config = dict(
    vocab_size=8192,
    rope_base=1240.0,
    tie_embeddings=False,
    extras=['some layers without positions', 'local attention windows', 'shifted keys', 'gated attention', 'value embeddings', 'hashed n-gram embeddings', 'an embedding shortcut', 'learned residual scales', 'skips across layers', 'capped logits'],
    optimizer='adamw',
    beta2=0.99,
    warmup_steps=435,
    schedule='wsd',
    final_lr_fraction=0.1,
    doc_mask=True,
    steps=12708,
)
Each number is 500 + 50 x the weight over its row's rms, rounded and kept within 0 to 999. Layers, rows and columns count from 0. Numbers have three digits each. The size before them is the row's rms in percent of the matrix's.

# layer 22 attention output, 384x384, rms 0.071, rows 282-383, columns 336-383
097:465472450543573537516480524422502516491585488528543461435486429447507513521454450479386497542533530546549495591486542579570473586434477479508544
097:489399557534446475445570571428494515508484449479570511495572409510449483497442523449508453520465559447540532456449475493529495538421560419489455
098:562452502480640452490507585474588587509418480527507482510436512376507559361458455540510576392521470482470526504575468470494403501476528552615520
102:508530522553511490596488445441544361550504483577491538471524456480560478406512523451586520485560519510580541535551526461560531451470464550587430
108:556556461445468550533499491490434425576476577471468490570507516463546492424518507542436453574528460493510461458478584557487431501473577409477475
103:442636475476504497487514405551518516536534462461531545567443513582470436429465510447448552419485447531545528572498508498640541472479418535487543
094:503427500463476545532551479549521592531477605549538487522506469499481501606469545518494501491506575555519502493533517402564504472428478531452532
099:378569424494517448512448444489456499511455536593549541505500458607564503513571462482469439558533476483462463511492533526445624407424451395560437
095:485614391437505521441500481363497484530530446445526537482489537488483402535471508408518457532523493532454406439582400555587560521581506484487455
098:512447457563507457551589482490492440543490532482512477527438581504537464439509473555536641396447558359493539517537539548461386548520403517575538
105:572473549482474500418499515600606603404454425504555473449479463502510491487537445442539561575603482558598552542470476427439490509552485582489586
097:480490518450441522546487442457588479542493438594565542341451502487518500506574449405565430526563519590554549442481498470457487565432506457429497
106:576495530469445545564558500504455524536568491501437478484461500449530512470510525487487546451493555524529489517494399477410484518472567512590510
104:551470540525463434493504486443564505472490449500549494555466421543427497509445463410476463502614499482448477459483544485650558539613442500519538
098:447479509474510531487543592531450534537454580446517487535523551494419556485491566450491428553490502492530350504517442422439418566455517474507469
098:512511483464423444594583469439503465458545460464519493480516517540472454485491550490557496553467504428456490517598504429571441448475593480357432
088:538538473536655528516457449442506494573547480533503499524478517426452546554526482490443598305526466538420509461483557536452525547520398491506436
096:457505471518571569473451460473440499452482511583529471442562401587592450458453445515481511525501471540470568529487535557457530503470651571499510
103:516553516519554515488536449575542535450498521470519524444465494520549558530512582492464439471433531539492533513575599503456481494477506485531637
097:484450463459433597408531589519467532440507460396378463430596462450570578624574489493462507581380569584462572391505550431629459489541460414447399
110:504538524535512475544480529509587450429459517540476535485444507439513490519441455526404509497481523414422491502567440555472544595522465451497580
098:422536442493490508488573527535588528481450429543461570430461555553501471477570533509509626400505508559386604518459513516467536560561455446405600
099:435487521497462519571425470481525494485590477574445446429471499455510503458479464559560494588547466398460464486492531503446556464514468510479450
100:411444472504590508509497522556582453541532495591478452577526538562444499473507506427430461505495466537515578560478512470499567525467545572418546
100:451517454529453453515451539499471378500459530496467470460506454478461505522484562497495501539494484511503484480577470522496435531535544434484505
103:504468483437542473557505563501472482545559419490499476545600514412492501513475485498546390502525503478526503552496559462462371517559438492431516
104:475508550520530361452473484527460513376604483623544500552496485524570491432474459469476589622536518516514445473465444546576486430466423559525562
094:484512505472407526469484504546428614513526523480487505432471460572453438442479406521419535604526429505469468511513503546453482451440495480489499
108:466483456492551503557532540463417476519493496487536472488534557531482444484493491557491608460442533464465555375515547456591529472510427488550430
099:422492444491534493464576461524527535573500524539473503502441522504406509421507575509530569507467459483542498440579592530540476443457531483484519
098:541480501562523464533495472486482496592580477536497529453575529576497536516552552524425469552472473527502530430533523507586467487468447511437460
101:556507497544378480480508527549490503460466522531477487485509379551396494504491472591442423492483467476430540574481425563422534419455450514515435
095:502588529479535443483502645445550561505528474414477596488539527499470422452561482522547549488497467566516510468538471468478620440515510528431472
098:416507424468541487499555453467545440549482452449446500400505395448403450555574485402395431426474499450531519455552510404500524484487431460426501
096:503602489543586550555510475595501500481493485502403564461446540499458529503553566532494524499492480488516569556446488529636522449559461592488486
098:500577541503332466536484545463496509500578538546452517499545511552556501490460373441539519639498509553527528530485481453552371504479502455534518
094:559472498529550528556444529483467524502489483410472481547526465470539508474533336410463390467509480559446536536555485538586480588551488440409556
098:508691486515482416402470457504565544420564439504482520502505563479582518476476606524424433522567425547480537549400528605448510459499591573487534
101:485559495455555482506554521605457515552455486505518573594505474399497496561501615475563524433459555544511460440556439503535482458497518504478610
099:489462475563441491460512404609478530494561498593517475445536615551556474429573532474492400560483524428461536493481413581502467627590456550410538
093:463623485520398448471534403520446511512482574494557532513519527587494430442489464581488585505486600496505469512480421513479374459510539339513499
098:438481566435410428482512578531516537467555388438567439447428490437450504411508465493497450512546606483582540445449477420584448507521553542526502
096:535461568514528495584648562504552472491516586512523498528460485484518484457452436512522441478561518509557406412499513416546532497527507543482453
103:493505540511525479478543541538455553572477545334526460508481429470548503507496491484461616531481538515531476528506555462539378394488567560514480
103:562473454483517442530458487552521534446581498473504467428444580402547560499518540421402565554449547411510468426569500505552441532478514453546553
093:508493528542453461507460422588499472494438589498542472461544543639580467501515504539472487486483526407488549532489569428626507497461490604488456
099:499509514362445571538509550497528531515472605557443567556530573420511498476529479447427441494525456537496500502503472449496512448483469407493504
103:552498540480434479531518538590461459572458413471549494559490508516557440567560424567525548434482553527533556480447428477454459503592409487508456
099:537537501474509412474530456501374544468493447564451515370579476512444499555443439486468388466523508511472453457406451551505491488591438452538449
100:493479541509495467365538469591414530453539600438597513424533561534528521517523539526462579463545530491488510570510615494519397509563520603505535
101:530503496518590630434584403543486443477388476512521530582507471499471447532558520507530517497542502431516495440484383477488484535582560448429534
099:494540495616561533497537553459518438552495367540491508459442518535458547444406469507442526432490557462501538494471570532517525462551495549565474
091:488533457563466447420488368499477518538413518480456490479549463503501517515587448536415518539533587497531486653490420422496578552604476506509543
100:496429610500458564528455479644446457454399532436455497505500446523573560505484502567571410452483580481473394461499518504433523530505461427589508
105:473528448517490495474564467414542551504470572522584535478471558528455494530469443457428567526577559554495526521521497540465441487512423470581522
105:413544458565426601594475506446428529478526656503450564530591487472557529590481447543459481549464577579484420482450565462473519493519547574429509
108:527512481507490572558412546511481499553552472549523515457594574564547553436508438498483457506560503525491474438446443430503520512454531598556462
104:560484488520433416503464538517410473536587483446542490553485467459601498439468471520514440535482493458487427497516513608375390441468454471535438
105:515481462507519540498529430565451423509575547568517512459542561560470545573553455436497509554576424496458550530585495431533485529505330581512485
095:462489468454540529491502466459492468597557521591520395492591498490524582508606463513485495574582465510541385434453456475567473493447386422463406
102:579557522572499460510444621534509538556491552384487476512493467553378546520548486582434640579461520427512535523519486557421519504529615542516427
102:555415494483487579521433516424489498513495483493538527480525501472443499495527605485508516439510507499525611491583488546526572457523618614424450
101:512520470457526522552516521538398469530524550511504539547516424565468464516462554615500485411478421483562429503454461452614527373406474511559431
095:503486499471448497472490510516534483441416509507523600511544423512497410508493466475486428477443583684545436539572471503610571544497476467473552
092:493440513486585522492534553397564514487444465522521588463526514532491501564560566525575489464556363497481482503468567535464508508483369591396442
102:536504504485387551429521515529541519479512472540396446496481526559525520544532462578545465510486528490422481468487439457437506527509457468478500
098:530505463536464408424521444472473468485463474492485477442640499542504460561586605477462540481465527465475410585476490488473460573558558409551530
102:567532461564549521487437575542505506523422475416503558581568474550604456430464608497462484486464532502521452460466566551374513492531560433551542
101:484438475477503458491541528422504469505532605538487496461517537452554453618478489501532415412411475468378515492574507533403543473499629565489517
108:521422438451537491574447557547538513515479462468421552426517524420496534540508518512494546440439517543505420476556436574431466527411564584487424
097:519601501534479486485480442487494549438542444528549503504491502529581551510517475497488414538554470519507556534567616537445492498520445528497474
098:456557377506481567516492514449506442537417479474461455499578535556522488406509579476476507513423540442522467489456526571469466588480470358531478
094:486564531465555540523491565551546515467559455504465505591511552448536592572508573603427477552412508544497535395439388535407437644459512542482468
100:506531483417457523522468487456447502544486470422479542498566487513557549430530518501494390491462506571498512515487415498522472465588474514495477
092:491586485504484518547634420500520513434477537508566525504506405350427427430515507594558530446544478509407477559462505535510523429516442474492477
103:540497505555510560668427457487523468393541569485567501605484501541507523462535563596465541473525509516556433418484463531516545500423463498443378
104:514420560487498464495428494571561498521531431563500537470527471538468556500514507477565507528608462549548518511516467439539486463483395474501524
102:559518560450522476525517535440483556517431504448509572501497576525558552504467494466490460394508490538464431550510519520479555483558568533445524
102:525515530475648537509481397547535526489454552576599555521486560507549534544444467457510469531477559466505548658475496437600506445551568536477580
107:501449476528584493470436498491453572517505409491461512481505492479485502470449579541524427374469419431516485500543424480476433428406534429524526
090:408477403501278391476511505461564519501434439495468495436394503416525560494611456569402605520542484423526434528531466555537452542481438523543426
099:517512526604470555567476598533501464446410537493432491549585440536593488436581432437463488532481538523589495446621398404479579505495444359525536
100:540509527511539572469474432480439415461512504601501578521585526469532522454453587580485429431566512514386544492433567590424536477596469486469514
106:480613515576572447464432431445567613454473464557517562493557401509522478420512541522462543516586511550607440501458466568382561517533539525426559
097:589557471457463510415508465510586614442480497477541495472408496542461506486499485509459481416516535583361473440452496518417565445518460509472500
099:554579423541554511422497415456459486440459534465445575502551539519458489512540565479514563490504483452546518500577416429390496560548549444562517
109:447561449547542510533502488458499515393520521440469535538576466530402444522501463522537590554411597478578461461529452445467603553487460478521492
099:441485401395533508598479373453571453499549445498517469470474514531521452540494403474519441529550403387485504430566447519581522463431475483474454
095:406521493567468536460456393601585439450457498520477553541407548476421562517623484474448424446477479510395446561482523497500558520527514511554608
114:498450492442489499497490515505484477506507414481498518526469583521470470516524556486524576476502454499493544539523561547456512521540421582512598
108:530560459510498466516446513503548489401463432476500498545361541576477542557416511602499512498501518531411536391481533526452492516552487547617476
100:516510373572434523416457419501535517533508450529520533448475476455490558496567612598390553428439548549541455539551562545477541423434520509573496
105:514436474475567433540481507419532498508615466527500518457466455424529522467543476482475466532399511514569483540610532593436503517408498473480521
100:483486468519396652523513560556482502506486480560430537506474528428445508534545509459498537452461569488494551566531415539679489500416495501535489
103:493563531556406546497467543462498554508481461430481490557421453464490560509517648471456484441555566510529523500444425498507505579541564547487534
100:525443514496562490551524554416514523564551454452530502511528536331473448406500514488557469552504448456455456388490505424505461380584439507462497
102:509421541543550444518434595559401419544490545517450489575448511519562537438527570530496500441509446512523496514516469547578503468404512545549491
109:532436551417419542441479489570486517544535602507470470509483558517425590507519576473419488579470474494433470501442397492470494518433552560529535
102:499495480480473496563547467409456492499629452490432481489412515497561594459490411479509389511469480459488515523445499539471444493524557480455504
097:547540550449471498530470480477545539464571561456539573576547486385466467458463602513481493546468551482497441563427560525437524466408481567432560
096:515496474481523449484424583551552533464622460535498488542467539519539479527471468473454536491540444469511458548524490498611506478545533486524502
103:500513460469492553463500474560568544596476486627455615508522476483428433596489514463449516485455525528487607565493456433458515471532516482411519